config.yaml
n_layer: 19
d_model: 192
n_head: 3
n_kv_head: 1
head_dim: 64
d_mlp: 768
vocab_size: 8192
activation: "relu"
norm: "rmsnorm"
norm_place: "pre"
norm_eps: 1e-05
positions: "rope"
rope_base: 10000.0
rope_fraction: 1.0
qk_norm: false
attn_scale: 0.125
bias: "none"
tie_embeddings: false
parallel_block: false
init: "normal"
init_std_qkv: 0.0371
init_std_o: 0.0
init_std_up: 0.0371
init_std_down: 0.0
optimizer: "soap_variant"
lr: 0.00626
beta1: 0.95
beta2: 0.95
weight_decay: 0.052
lr_head: 0.00997
grad_clip: 1.0
warmup_steps: 200
schedule: "wsd"
decay_fraction: 0.675
decay_shape: "sqrt"
final_lr_fraction: 0.0
batch_tokens: 131072
seq_len: 512
doc_mask: true
train_tokens: 715800000
steps: 5462
dataset: "wikipedia_en"
Each number is 50 + 12 x the weight over its row's rms, rounded and kept within 0 to 99. Layers, rows and columns count from 0. The size before them is the row's rms in percent of the matrix's.

# layer 2 MLP up, 768x192, rms 0.159, rows 222-294, columns 96-143
104:28 47 52 39 55 54 57 45 56 45 51 67 33 43 52 45 35 43 40 50 34 53 50 38 51 55 60 40 33 28 45 56 55 56 70 59 55 55 34 32 71 43 32 36 48 23 47 61
100:51 27 45 40 64 54 44 35 62 63 62 53 61 40 57 49 50 65 55 61 36 29 54 38 66 43 58 57 57 63 46 36 53 63 37 55 54 65 47 42 63 51 42 46 44 48 50 44
111:50 40 59 63 57 63 67 35 40 66 48 52 46 51 34 51 59 49 49 44 48 52 22 53 41 33 67 55 30 28 72 50 59 52 59 57 56 36 52 45 23 61 55 60 38 65 36 38
085:40 49 61 57 63 46 57 49 75 43 16 54 57 60 56 29 47 67 58 47 59 57 30 44 46 51 55 30 51 42 57 77 43 44 54 81 33 41 36 46 38 58 47 35 69 29 44 51
096:64 58 43 77 57 34 39 51 38 43 43 47 43 51 39 36 45 67 56 51 50 45 54 28 44 67 35 43 32 56 50 61 61 37 64 51 43 51 47 75 50 55 51 65 60 58 25 42
095:25 51 39 59 39 25 44 54 54 44 79 64 65 52 47 41 57 47 60 53 48 49 30 32 51 39 67 42 38 21 55 53 36 56 60 30 39 48 38 56 56 56 40 54 67 43 48 41
100:52 40 43 27 42 56 51 55 50 28 69 61 48 62 51 55 62 77 48 45 52 52 74 62 45 67 59 32 65 62 59 44 47 54 50 50 46 58 61 62 34 48 43 35 47 60 57 46
117:60 55 25 45 61 33 60 51 65 57 64 35 38 46 50 42 57 42 37 26 49 54 51 27 43 64 47 80 51 54 50 54 49 59 62 45 46 47 48 49 48 40 27 43 60 46 49 63
091:51 84 34 45 61 30 64 42 21 67 57 55 25 57 34 48 57 49 61 57 55 44 50 51 57 48 60 57 53 40 48 50 46 67 72 53 66 36 37 60 47 69 30 39 63 57 44 38
115:30 33 72 53 41 48 34 42 51 55 69 28 47 38 70 55 51 68 54 55 40 30 64 61 57 50 76 65 59 37 40 46 61 35 41 61 56 50 49 47 37 52 60 47 19 54 55 58
098:40 77 36 51 53 38 55 59 53 42 73 46 54 39 65 59 53 54 36 54 36 39 49 49 54 56 32 53 51 36 24 59 56 42 52 61 48 44 40 36 34 44 39 60 55 50 51 48
109:60 45 35 27 45 23 63 45 46 49 63 48 66 52 53 60 75 54 62 51 61 54 52 58 31 61 69 53 40 34 32 60 43 58 62 43 51 72 51 61 51 72 68 39 42 30 44 48
100:50 54 44 31 52 53 62 50 58 48 50 51 53 44 60 47 51 41 47 25 51 37 44 58 54 50 59 38 68 57 63 75 44 66 41 46 42 46 48 59 48 40 45 23 34 43 52 43
110:56 48 59 30 44 56 36 33 69 44 48 48 25 41 24 56 47 23 54 56 57 40 48 45 68 47 47 38 66 46 48 71 56 60 57 62 64 47 46 56 70 50 55 62 57 51 70 54
102:19 55 28 66 45 46 41 48 39 36 41 41 72 53 72 42 37 67 30 21 43 60 49 48 41 46 65 27 48 49 36 49 71 49 53 41 63 57 71 49 51 62 61 64 49 77 41 65
105:63 34 41 55 57 46 38 46 60 25 49 47 50 74 55 54 59 43 53 43 35 49 51 25 40 53 41 55 59 36 48 51 49 38 37 45 59 52 56 60 38 56 46 48 50 59 22 52
085:28 43 55 39 39 34 65 51 43 53 59 44 64 51 62 46 28 54 68 26 44 56 52 59 67 42 64 40 61 45 65 49 45 43 50 47 41 51 34 54 37 43 64 00 40 41 33 75
082:36 41 57 47 22 70 40 59 68 70 36 29 49 40 51 44 68 57 47 56 60 51 62 43 44 46 50 54 63 39 49 56 33 50 66 60 49 47 50 35 68 29 61 59 44 46 75 21
111:47 55 49 27 55 43 41 50 51 48 64 36 55 55 45 43 61 30 40 54 55 38 36 40 60 47 56 58 63 53 52 56 38 52 42 24 51 26 54 37 66 66 38 26 68 30 44 57
100:50 65 52 72 41 44 18 45 59 68 42 36 46 57 51 56 39 58 48 63 55 37 51 60 47 38 59 48 60 43 49 67 60 71 61 42 52 52 40 53 45 65 66 28 33 47 65 48
102:54 37 51 52 51 54 64 33 69 48 54 40 40 64 65 54 55 53 47 74 22 56 62 48 38 43 51 40 58 40 86 63 59 46 48 57 39 43 44 54 49 60 50 39 57 42 52 45
106:37 50 35 50 44 58 45 39 37 37 57 44 38 54 21 46 66 45 39 47 78 49 52 61 43 43 54 55 39 49 38 46 45 55 51 35 39 53 48 58 76 47 50 49 59 45 60 65
103:51 60 45 39 41 70 71 44 40 36 58 37 63 44 64 31 62 42 51 33 52 51 44 35 35 58 70 48 70 45 43 72 52 64 43 60 31 68 49 57 69 69 43 37 46 42 29 54
100:48 60 33 51 63 46 53 48 48 46 42 40 57 27 63 50 55 56 44 36 62 49 62 56 38 45 52 32 56 75 65 58 27 52 65 79 55 46 47 57 40 45 43 41 51 36 51 38
105:42 47 55 60 27 56 62 54 47 47 48 41 72 68 64 44 61 41 53 67 46 47 59 53 40 43 51 52 64 52 61 48 85 54 55 47 47 26 36 54 54 52 56 52 45 63 39 65
097:31 54 69 75 41 57 48 47 36 50 44 71 30 45 32 51 59 35 49 38 38 63 46 65 47 60 59 63 37 62 49 43 48 36 61 49 71 55 77 56 50 60 61 41 56 66 24 84
090:71 52 31 39 68 44 54 35 59 70 79 43 56 38 45 57 69 46 32 62 24 53 62 59 36 58 28 48 62 49 40 42 53 38 51 57 29 52 87 47 47 57 72 34 29 48 51 41
097:43 41 57 37 40 49 49 45 47 46 43 39 43 60 60 27 41 56 45 46 44 25 52 57 33 51 38 75 55 54 47 67 51 20 42 42 36 81 79 45 31 32 39 45 65 43 25 45
097:43 47 42 52 35 64 65 66 44 33 79 34 55 49 62 46 48 49 45 48 63 64 35 49 39 70 44 22 50 46 51 39 48 68 49 52 27 49 75 50 55 50 57 35 50 36 49 60
103:56 52 44 53 39 47 71 48 45 52 65 54 44 47 47 37 37 34 48 66 35 38 69 50 42 45 45 53 51 52 43 57 48 52 36 59 34 68 63 39 38 51 62 58 31 31 37 39
108:50 33 49 83 38 41 55 60 63 52 30 44 48 38 62 23 31 54 31 58 49 38 54 50 58 61 31 49 58 36 38 61 43 63 41 47 49 54 56 47 56 55 48 51 58 64 28 31
102:76 33 65 36 35 57 39 35 52 58 59 61 37 45 51 50 28 44 55 47 46 32 39 39 73 56 54 46 53 75 49 51 47 13 50 21 37 46 55 38 49 33 34 48 44 62 60 38
115:64 73 57 62 17 68 30 65 79 44 45 47 45 59 60 47 51 51 52 33 52 47 52 51 53 38 32 36 57 48 49 45 49 51 38 63 59 51 53 75 31 60 34 45 52 38 79 66
100:68 53 70 23 61 65 41 65 80 51 61 46 40 49 59 32 49 40 58 45 61 47 55 47 23 55 71 60 47 41 43 67 37 35 55 47 62 39 59 55 48 71 64 41 51 60 41 44
089:60 51 60 59 78 58 66 62 35 40 35 47 58 55 28 55 43 43 44 32 39 38 32 53 46 27 46 59 63 65 50 63 52 33 66 53 47 45 49 20 72 42 61 34 52 56 49 37
110:49 48 48 55 40 36 54 28 48 43 48 50 44 44 55 65 37 54 60 48 41 22 28 74 58 55 48 26 68 52 47 57 27 52 54 57 48 43 53 38 44 30 45 53 36 68 53 35
097:58 44 58 50 48 60 29 54 65 57 29 55 47 52 42 54 45 45 29 54 45 53 58 47 39 75 53 20 47 41 53 59 42 52 38 46 40 39 37 61 38 68 53 30 65 69 62 38
107:55 33 61 46 73 47 44 60 49 48 42 43 48 68 61 19 54 46 34 44 61 40 22 59 52 83 47 51 29 60 40 46 37 30 58 39 39 80 65 39 46 23 68 54 57 52 46 57
111:53 43 46 65 21 40 60 48 60 61 35 39 33 45 59 55 72 50 49 56 38 60 44 28 40 36 69 74 48 56 72 65 45 65 52 35 55 46 65 38 50 40 73 35 58 55 47 34
108:74 56 44 53 61 55 44 51 25 40 56 53 57 55 35 47 57 49 62 45 33 41 60 45 40 44 26 39 61 41 39 35 48 79 47 56 48 58 64 42 70 45 55 42 55 46 39 39
095:48 49 55 63 48 79 56 41 41 61 53 57 42 44 52 46 37 58 46 52 39 72 60 44 39 19 54 70 44 77 40 55 42 34 53 44 60 46 54 34 46 60 57 45 51 64 49 66
093:39 54 64 52 56 57 54 53 67 46 41 55 70 55 44 67 42 55 64 57 32 48 52 58 43 51 46 41 27 31 51 47 44 65 48 49 30 67 64 50 73 72 44 59 52 61 41 51
102:44 68 52 60 41 56 62 44 55 56 37 48 51 48 47 51 33 58 31 45 59 57 58 48 58 44 59 46 12 48 54 40 59 55 63 55 49 33 45 78 40 81 47 53 29 61 47 49
093:42 33 48 66 43 44 70 41 58 47 61 45 18 46 53 59 26 56 56 81 54 62 46 66 44 67 45 58 41 59 22 42 45 52 28 59 73 49 41 52 63 44 48 44 23 55 37 47
105:60 43 36 58 67 58 48 42 44 41 59 53 57 60 37 46 28 46 46 49 33 47 74 45 54 66 37 61 64 24 48 52 58 80 59 46 45 59 44 40 44 47 33 39 60 50 27 35
109:69 62 52 42 60 60 62 82 58 61 32 45 48 34 70 49 39 43 57 55 57 32 49 39 37 51 60 58 53 45 42 51 54 52 28 56 48 70 72 40 61 50 36 50 40 44 65 56
101:66 28 50 35 49 49 56 37 42 39 62 55 30 45 34 56 41 39 56 62 27 41 55 56 36 69 55 59 77 46 31 61 66 48 34 55 55 44 72 56 56 44 37 36 42 48 39 56
100:63 29 64 61 59 63 66 55 34 48 49 46 45 29 65 50 44 23 47 33 37 48 70 46 52 39 52 59 60 17 33 32 47 52 36 32 42 52 27 53 42 57 53 54 56 39 39 51
095:74 76 37 44 38 43 40 78 36 45 64 38 71 57 40 65 72 44 31 50 63 55 40 68 66 54 36 59 29 52 44 45 51 40 51 58 29 54 56 46 61 50 55 74 39 41 51 52
088:52 41 40 32 74 54 45 44 39 55 53 41 34 36 43 28 63 64 53 78 29 57 55 35 37 51 42 24 68 63 46 70 45 57 26 36 50 50 51 26 56 41 50 30 37 57 41 51
097:69 68 63 50 44 68 83 54 54 53 22 61 57 44 43 36 31 44 40 44 64 51 61 73 37 50 31 51 42 63 70 53 41 44 43 60 46 66 36 61 47 65 71 41 47 40 34 55
110:47 37 44 54 46 41 52 63 73 22 45 15 63 53 69 55 47 28 54 45 68 55 41 50 50 58 54 56 60 53 41 55 44 29 30 34 59 53 40 54 39 55 53 30 41 41 40 45
099:46 48 42 58 68 48 65 60 44 61 47 43 60 56 59 49 61 45 62 62 76 48 35 41 55 40 58 53 33 32 38 44 49 51 67 61 37 54 48 64 34 44 46 42 50 59 40 61
102:52 45 37 52 53 67 52 23 50 32 51 42 33 70 27 41 72 43 36 44 39 42 43 54 48 50 47 66 56 65 59 44 57 57 45 63 49 60 53 72 64 31 54 37 66 35 37 47
095:40 36 33 53 63 36 52 52 32 62 40 41 53 46 53 49 50 56 55 57 54 53 54 59 32 53 56 49 57 59 47 57 62 53 44 51 45 74 64 68 49 66 41 32 44 40 47 27
096:52 50 46 35 56 44 53 67 47 78 55 51 50 57 44 33 42 57 41 80 48 57 48 44 43 46 41 43 44 35 38 36 40 35 58 40 54 32 49 50 49 32 39 60 73 60 52 54
093:36 44 54 52 46 67 65 54 36 39 79 63 52 47 23 57 48 64 34 51 58 57 73 38 53 53 46 48 50 56 53 48 56 61 49 28 55 43 42 52 67 37 65 56 56 50 59 52
103:66 48 61 46 39 56 35 45 60 65 54 72 50 45 58 40 55 58 65 01 55 23 51 65 68 29 57 41 34 39 62 62 41 58 59 27 58 54 64 42 28 31 53 52 50 51 62 59
109:65 44 46 54 44 20 46 51 71 40 50 61 51 52 49 49 55 54 38 43 56 61 52 49 37 54 20 57 38 34 72 47 69 48 48 45 48 46 35 57 59 64 45 61 38 59 74 38
105:45 55 51 36 51 34 67 41 31 38 65 47 40 59 50 55 55 48 37 36 75 49 30 62 47 64 52 44 46 36 50 36 36 19 50 20 54 29 57 47 61 46 49 72 51 40 35 59
085:42 51 52 44 75 75 71 52 31 27 44 59 48 45 38 78 40 75 61 30 65 50 63 53 52 50 62 36 53 45 48 43 63 45 47 42 45 55 34 63 48 56 45 42 39 52 47 52
095:58 58 64 46 47 50 46 64 39 32 49 50 63 32 35 67 39 54 50 35 31 70 51 63 45 51 46 36 67 55 56 45 35 46 50 55 53 66 56 51 44 72 34 43 48 43 50 49
106:31 48 34 43 55 54 25 60 46 53 43 58 34 36 73 39 28 65 54 68 39 17 61 53 53 53 52 56 17 47 46 61 55 58 42 46 80 49 51 62 40 41 45 54 48 54 59 45
098:41 39 35 57 27 57 68 45 60 31 55 81 55 49 51 44 52 50 35 45 63 46 54 51 47 56 52 60 81 65 52 55 54 43 48 38 40 37 53 61 62 35 41 48 38 30 50 34
105:57 52 53 49 65 62 49 43 48 39 38 48 40 64 58 54 65 58 44 56 63 52 73 38 52 64 48 51 65 60 47 64 69 56 53 52 40 63 58 41 65 72 66 38 27 50 74 55
099:48 43 53 57 35 55 60 74 26 54 41 55 33 53 54 39 28 39 54 59 49 34 53 63 54 53 62 42 36 47 50 46 43 63 33 62 52 55 55 37 33 56 68 46 37 56 60 55
114:45 37 65 37 39 67 34 45 58 58 42 37 58 57 66 38 55 57 58 39 45 42 52 40 37 56 57 49 61 55 58 60 67 48 48 67 64 59 58 55 46 43 42 59 48 72 41 56
079:37 53 47 46 34 62 43 54 42 51 43 31 41 50 22 50 60 60 45 54 33 70 55 54 27 83 41 69 51 57 29 52 43 57 53 47 38 68 45 65 69 69 72 16 59 45 49 29
106:59 60 63 35 59 50 40 47 43 44 39 49 43 59 52 54 48 54 45 48 51 42 56 28 48 57 40 50 59 36 77 53 50 71 53 57 34 49 33 43 46 75 39 53 47 48 61 51
113:61 38 42 55 65 42 56 63 52 66 54 51 54 63 28 42 50 36 50 59 59 51 65 42 54 33 45 72 41 53 48 50 68 43 56 25 81 56 45 62 59 40 59 61 36 58 49 53
096:53 29 51 41 43 49 41 47 36 43 80 27 33 49 35 35 48 43 52 59 32 36 85 65 39 31 64 43 53 57 59 43 55 50 55 62 67 37 42 47 58 34 45 36 56 64 47 75
096:62 47 61 65 42 67 40 53 66 67 55 29 65 42 63 68 51 45 45 53 40 42 56 51 72 49 56 60 51 59 21 53 46 57 42 44 62 49 49 47 46 48 26 54 47 60 48 29
097:56 43 48 32 56 62 68 54 42 61 54 46 62 44 55 56 41 77 50 62 53 39 65 51 43 43 51 38 49 56 26 38 43 38 51 41 39 40 57 39 63 40 54 36 58 64 53 66
# layer 2 MLP down (transposed), 768x192, rms 0.156, rows 222-293, columns 96-143
109:64 40 56 66 28 44 36 41 56 60 53 53 45 79 48 43 49 51 34 35 53 45 59 65 46 56 36 47 49 48 59 47 60 58 43 35 47 55 38 73 69 69 37 40 57 68 48 53
102:53 46 64 55 48 38 76 42 45 79 50 48 59 61 39 52 56 43 38 30 50 44 48 46 41 38 58 36 56 72 60 29 63 56 40 48 46 46 33 51 75 33 60 62 31 65 59 55
111:36 48 53 53 47 53 58 55 35 57 18 54 30 30 52 47 50 67 27 41 58 57 53 42 39 23 48 58 66 23 67 43 48 47 56 46 61 44 49 47 46 67 70 27 63 61 34 51
098:43 63 43 64 38 48 55 44 36 59 67 58 62 52 55 32 48 41 34 61 56 70 56 43 51 46 58 39 39 56 38 56 38 48 48 42 54 42 43 28 40 39 52 51 48 31 43 59
090:43 50 53 39 57 60 67 52 46 52 41 61 26 51 48 48 49 50 54 46 43 43 60 51 57 41 40 45 41 71 59 60 20 41 36 40 60 34 27 67 41 56 43 52 56 56 55 60
100:52 47 54 31 48 52 60 42 52 66 51 80 57 54 63 64 66 49 52 63 38 67 44 59 45 59 54 70 53 44 39 58 42 37 49 57 41 52 37 40 39 57 67 53 32 68 39 49
108:33 53 39 65 65 42 49 45 63 45 70 62 61 57 39 64 44 57 50 42 33 55 43 56 65 64 57 86 52 70 45 55 48 34 66 65 58 58 27 68 71 51 45 49 69 52 44 68
104:52 47 60 50 55 51 66 56 47 57 53 40 40 61 41 73 46 29 61 55 44 28 39 53 46 52 76 48 54 56 67 55 46 37 47 53 34 46 62 36 35 38 52 57 57 47 40 55
106:53 43 80 59 51 46 38 72 48 45 49 49 45 56 62 70 60 64 51 45 40 48 32 59 57 45 35 70 64 63 38 61 38 42 45 51 75 27 54 53 43 44 52 49 47 42 58 67
110:49 38 49 37 52 81 49 50 60 72 47 52 50 61 53 67 52 43 79 40 63 59 38 46 32 65 53 38 35 73 54 60 44 40 58 74 47 54 49 52 48 35 29 52 63 52 48 46
086:52 56 46 21 50 44 52 40 58 61 57 47 43 34 36 58 27 36 43 62 63 54 56 50 38 56 53 48 41 53 36 56 36 50 52 25 34 48 50 47 74 37 41 26 42 54 75 47
107:35 57 22 51 61 56 56 31 23 52 31 66 41 52 57 26 38 44 53 46 42 67 59 64 57 47 55 43 68 78 63 40 49 69 49 56 49 63 63 25 40 45 56 24 58 66 54 40
108:48 53 36 57 46 39 63 47 43 54 49 54 47 54 50 54 63 19 57 65 47 60 47 54 50 73 55 61 36 73 45 75 61 24 44 64 53 61 40 61 66 55 59 49 68 61 41 30
101:43 47 45 26 47 62 55 39 66 28 49 49 50 34 49 35 30 62 60 49 49 59 48 46 44 62 35 28 40 65 66 34 61 48 39 48 53 52 76 41 40 36 46 60 57 62 50 51
102:61 42 36 43 57 52 52 59 47 44 59 46 25 59 46 50 41 45 37 71 70 58 43 44 47 56 43 72 50 55 63 59 59 54 55 50 39 49 54 57 42 48 51 42 43 37 63 52
106:64 46 41 41 63 51 37 39 40 60 40 55 28 41 57 57 28 45 51 31 59 50 54 39 39 35 52 72 44 43 29 34 41 48 45 60 57 45 58 60 38 38 64 69 68 20 57 53
086:42 64 38 58 51 52 65 62 63 44 47 34 49 70 47 48 55 30 34 55 38 30 58 65 57 41 51 54 69 30 42 53 35 45 52 55 57 54 56 61 50 44 77 42 61 51 44 34
101:53 68 47 65 74 57 45 37 63 50 64 57 41 26 45 48 63 49 55 28 52 45 34 88 26 34 36 48 41 37 61 56 61 36 70 10 53 61 40 55 40 47 51 47 38 51 68 35
107:36 66 33 24 57 54 40 44 55 56 62 41 51 54 63 55 69 65 52 57 52 67 51 55 58 38 57 78 37 50 47 55 30 30 42 65 56 59 53 41 63 58 42 40 39 37 50 73
087:69 50 59 65 23 61 71 29 47 33 72 44 40 45 52 55 61 56 32 53 22 45 51 37 34 53 49 50 65 42 35 49 61 34 54 53 38 46 41 41 40 35 49 60 51 64 54 44
112:38 52 60 60 46 67 55 71 45 37 56 66 27 57 60 38 42 50 50 38 47 52 54 41 54 18 48 39 67 32 44 65 34 51 43 49 52 42 48 47 50 48 59 61 59 64 59 46
096:59 40 44 35 24 48 56 42 37 45 44 48 46 56 62 55 39 29 79 45 38 60 52 52 17 64 21 42 62 66 49 35 55 56 49 56 55 39 76 34 44 48 39 32 48 64 35 53
101:22 50 52 63 53 54 80 62 38 56 44 54 53 43 60 61 39 64 63 63 44 59 52 54 44 72 53 61 62 33 58 56 38 54 56 42 62 42 45 45 46 55 41 44 44 72 61 59
094:42 27 37 58 45 38 41 50 52 39 49 47 57 73 41 37 68 53 38 55 38 62 56 52 30 67 66 31 52 48 49 51 72 62 36 46 58 34 59 56 55 45 59 66 46 62 56 37
100:53 65 48 41 46 49 26 65 67 61 41 40 49 44 53 51 70 65 25 59 47 66 71 55 62 61 51 46 56 51 54 78 49 65 46 33 38 54 72 36 44 53 53 45 41 16 59 58
103:51 23 68 42 65 64 48 41 54 44 57 55 54 43 56 53 62 36 73 68 54 43 29 31 54 46 44 43 55 50 62 60 36 32 51 32 43 49 36 49 60 43 42 63 44 38 41 53
088:43 50 40 47 44 42 49 38 30 61 62 67 50 40 45 49 48 62 18 48 43 55 58 63 37 24 43 38 51 54 50 46 48 50 55 59 63 64 35 61 32 37 50 31 60 69 39 39
090:55 32 45 50 71 58 58 24 55 55 42 49 50 66 44 36 27 52 57 63 57 51 33 67 60 58 43 64 67 71 67 41 32 34 52 63 28 57 46 60 40 53 41 46 46 29 27 40
100:52 74 74 37 45 32 65 49 45 42 46 46 56 58 44 56 39 40 43 56 48 57 33 51 45 46 38 44 39 47 43 73 31 39 48 55 48 59 48 37 62 50 51 67 43 82 59 33
084:35 42 57 57 52 43 28 63 39 60 32 48 53 54 47 32 16 29 50 48 40 33 63 42 69 43 57 45 53 57 32 68 62 71 20 52 36 50 57 51 34 56 53 74 47 61 31 54
112:56 56 50 55 55 36 40 66 63 59 47 34 38 31 67 45 42 58 57 45 42 36 49 36 53 50 48 49 43 43 47 35 34 56 21 42 31 36 67 48 53 57 30 57 30 53 63 57
099:23 64 40 37 60 65 31 46 46 64 33 47 33 51 47 54 49 32 65 57 60 26 49 56 56 43 43 46 52 60 57 57 57 53 42 39 43 50 55 41 66 52 49 36 56 39 78 38
094:62 49 42 50 39 49 29 57 40 59 63 54 55 46 48 56 37 33 65 27 52 62 40 40 38 59 59 62 70 59 51 38 81 67 50 62 77 65 55 44 49 71 58 49 46 28 48 36
101:61 60 70 63 46 48 44 52 54 51 53 47 40 56 60 40 42 39 55 40 66 63 47 65 35 54 60 35 40 73 52 53 50 19 50 55 54 49 41 62 35 65 42 58 48 63 38 56
093:33 54 38 79 35 49 47 57 61 69 64 65 67 68 39 63 42 64 38 64 56 53 42 61 51 45 55 49 42 62 71 29 32 48 64 59 28 61 50 40 63 43 47 56 57 46 46 46
107:46 25 49 50 41 46 39 58 71 50 45 47 36 41 62 55 44 60 59 56 31 49 59 57 43 38 45 51 73 63 25 27 66 68 32 50 50 64 75 57 46 63 71 48 61 33 48 51
106:55 46 53 62 33 70 55 50 48 69 45 58 55 38 34 39 66 31 53 56 52 48 63 58 51 62 45 39 36 35 56 65 60 51 71 35 33 48 44 59 65 66 27 51 24 71 32 62
099:68 54 70 43 44 57 39 26 41 40 42 46 39 38 54 62 35 62 44 45 53 43 58 41 48 32 43 62 47 37 49 50 37 58 73 57 51 48 30 59 47 36 52 30 56 51 51 42
102:42 57 60 54 51 56 43 61 63 50 57 33 48 44 61 53 78 47 60 47 52 54 34 35 51 61 79 49 40 69 44 48 56 66 41 44 40 60 61 41 45 46 66 52 50 49 56 54
108:32 44 30 29 29 58 28 41 44 54 62 64 25 77 36 63 59 51 38 46 48 27 51 50 37 24 32 43 50 51 53 60 59 57 58 49 49 51 40 44 47 51 19 52 52 32 51 40
078:56 33 42 48 44 60 47 55 42 37 54 42 49 42 64 44 72 51 56 28 58 51 60 57 51 45 50 74 40 46 30 39 40 63 60 67 30 63 33 45 68 61 43 25 45 70 39 53
097:50 48 37 47 65 58 23 60 35 32 78 37 69 50 38 43 43 52 78 47 34 37 39 74 48 54 30 49 82 61 39 43 71 28 51 68 59 50 47 58 54 32 52 36 51 32 70 57
096:46 52 54 40 68 49 35 51 68 76 37 63 38 76 62 51 32 43 44 47 41 45 45 45 61 63 36 35 37 54 33 40 54 51 30 29 63 57 53 50 47 67 51 52 60 61 50 54
095:35 71 50 72 51 31 32 56 40 60 52 36 23 62 60 48 55 38 58 80 45 65 56 49 39 49 47 51 13 45 55 39 61 55 61 42 57 55 37 58 54 59 47 52 74 65 55 52
097:66 48 57 41 71 34 20 66 62 40 37 63 45 55 74 38 55 45 55 49 45 34 58 67 56 60 54 60 63 48 45 68 47 51 69 42 50 53 60 39 61 39 59 39 68 55 43 29
118:47 50 56 47 24 39 54 59 54 44 48 32 38 84 58 34 43 40 65 53 42 51 63 40 58 62 63 26 59 53 49 60 51 48 77 51 57 60 46 62 55 62 68 63 39 50 53 63
091:43 53 53 58 52 55 31 61 45 68 38 63 42 55 46 50 45 56 42 37 41 52 55 35 34 62 49 61 60 49 56 51 45 60 53 47 58 44 65 53 41 57 17 32 65 62 48 53
087:32 50 48 35 41 50 38 46 40 58 55 49 51 50 58 39 47 38 54 32 57 56 44 45 37 56 39 55 49 32 57 46 67 49 56 44 36 67 51 54 49 72 59 56 75 83 35 32
097:63 56 49 70 52 37 46 56 52 60 53 44 52 39 57 55 67 37 58 43 50 29 62 46 40 65 58 43 28 56 57 48 55 54 50 44 44 59 35 75 34 53 73 60 60 43 70 57
089:64 56 61 49 42 60 54 57 32 64 66 43 32 67 59 61 65 29 73 36 64 40 56 51 53 63 37 56 57 52 39 36 50 21 66 20 73 55 74 43 50 36 60 50 55 37 64 37
102:45 48 54 43 45 42 66 43 52 40 47 35 22 39 43 45 45 53 27 46 57 56 45 39 54 23 59 50 47 42 44 49 49 27 61 62 52 48 48 22 57 47 55 50 50 52 55 42
103:49 44 50 42 52 50 67 30 39 57 48 30 50 27 71 44 40 63 47 55 61 58 58 78 32 46 43 44 47 63 58 46 48 47 65 18 52 57 52 61 06 57 57 51 37 38 30 70
103:43 55 25 42 48 62 38 42 40 49 62 73 49 57 56 50 54 53 48 40 37 63 32 56 40 66 65 38 31 64 31 38 48 66 48 60 49 35 59 47 42 70 23 58 43 75 60 19
099:25 50 51 36 59 38 41 35 40 64 47 54 50 32 56 42 49 49 65 45 43 26 45 49 49 33 44 67 38 61 38 52 55 46 58 59 34 51 65 54 54 68 56 57 38 55 57 34
088:36 42 53 39 66 48 38 27 47 19 56 42 53 51 30 43 48 48 58 47 62 33 51 57 55 61 51 54 47 51 42 40 47 55 57 53 30 65 13 65 58 49 78 41 43 40 60 51
104:37 48 51 43 43 54 41 45 69 47 43 74 40 45 50 58 54 74 54 42 46 41 54 48 57 58 39 48 72 47 54 61 54 64 45 37 56 60 68 64 39 54 58 43 20 31 66 53
096:52 47 69 40 59 56 58 48 35 39 34 60 35 57 34 47 56 75 46 33 42 38 49 45 51 40 34 39 60 28 43 49 14 44 56 71 61 49 59 63 39 41 56 38 38 45 33 52
085:59 47 45 67 41 55 59 54 37 65 65 61 61 56 60 50 44 54 63 56 54 46 51 63 52 59 65 57 54 56 39 72 48 62 55 49 48 50 36 63 31 65 44 45 53 63 44 54
117:47 35 52 41 58 76 44 34 44 55 49 67 67 57 35 42 47 50 48 42 68 64 51 64 34 31 47 38 48 47 53 68 55 56 34 55 43 34 62 50 34 62 52 42 32 35 52 27
117:66 64 64 67 49 43 41 54 55 42 63 38 49 36 52 61 45 57 70 56 46 51 66 55 74 35 57 46 60 44 45 24 56 52 41 45 45 66 51 27 63 71 50 47 47 39 52 45
105:55 42 62 48 40 33 55 31 50 67 66 27 25 58 46 43 33 53 62 62 43 41 32 44 48 57 55 70 45 57 50 38 28 31 48 65 63 58 54 64 57 50 48 62 73 49 49 49
113:22 74 41 44 65 55 82 49 46 78 83 54 50 65 35 52 48 49 61 38 77 50 64 44 14 64 53 48 54 71 56 43 65 64 53 58 54 60 56 45 65 45 45 44 66 40 62 48
113:50 52 55 31 76 51 36 79 48 70 42 40 51 53 56 54 64 57 32 58 66 53 45 46 51 21 40 53 64 51 33 52 46 46 45 53 50 42 64 54 58 83 58 34 50 46 39 47
093:70 60 58 50 53 44 53 48 46 43 34 59 46 60 53 27 47 42 60 70 62 41 59 42 54 43 70 48 57 55 55 53 34 69 61 42 36 23 51 49 57 57 48 25 52 57 69 51
113:27 65 60 50 37 64 50 61 61 47 51 37 43 68 53 43 34 76 70 37 64 61 65 47 49 64 45 60 51 45 35 47 38 49 43 75 66 61 63 67 42 44 35 35 64 53 58 47
081:48 62 57 47 54 47 47 53 51 42 55 37 31 35 33 59 53 76 50 46 66 55 38 69 31 53 48 66 45 56 56 43 44 48 46 34 56 55 65 63 56 40 55 54 46 58 38 67
115:42 59 59 54 58 64 41 46 50 61 53 64 59 69 58 40 41 40 57 58 54 59 67 37 31 67 40 44 50 59 16 69 41 45 35 43 46 48 53 42 50 76 61 19 56 23 47 51
084:69 33 50 44 62 75 41 40 52 50 58 40 43 65 49 49 32 49 39 27 42 71 61 51 65 43 68 56 55 44 55 59 56 59 45 42 44 63 42 41 50 56 67 54 47 43 47 37
092:23 54 68 54 47 64 20 43 50 43 46 46 51 76 45 67 42 24 60 49 61 67 59 54 61 45 47 50 30 71 54 39 39 34 51 46 50 55 66 52 62 63 56 42 51 53 22 65
122:39 47 45 41 58 63 62 36 40 39 53 49 44 50 58 44 50 61 56 41 63 53 34 62 33 47 51 50 25 14 76 40 46 27 35 55 22 47 67 43 48 66 57 46 40 38 58 54
114:53 58 43 49 57 46 27 72 34 47 46 67 30 43 77 41 54 41 56 15 56 43 34 50 53 38 50 27 51 47 51 55 53 42 51 29 66 65 45 48 54 58 57 40 15 66 57 44
091:50 49 32 64 32 59 48 26 68 50 57 48 44 51 55 81 55 35 52 49 66 54 39 54 64 54 65 72 59 64 34 56 63 27 43 58 51 35 29 56 44 54 60 54 54 60 41 55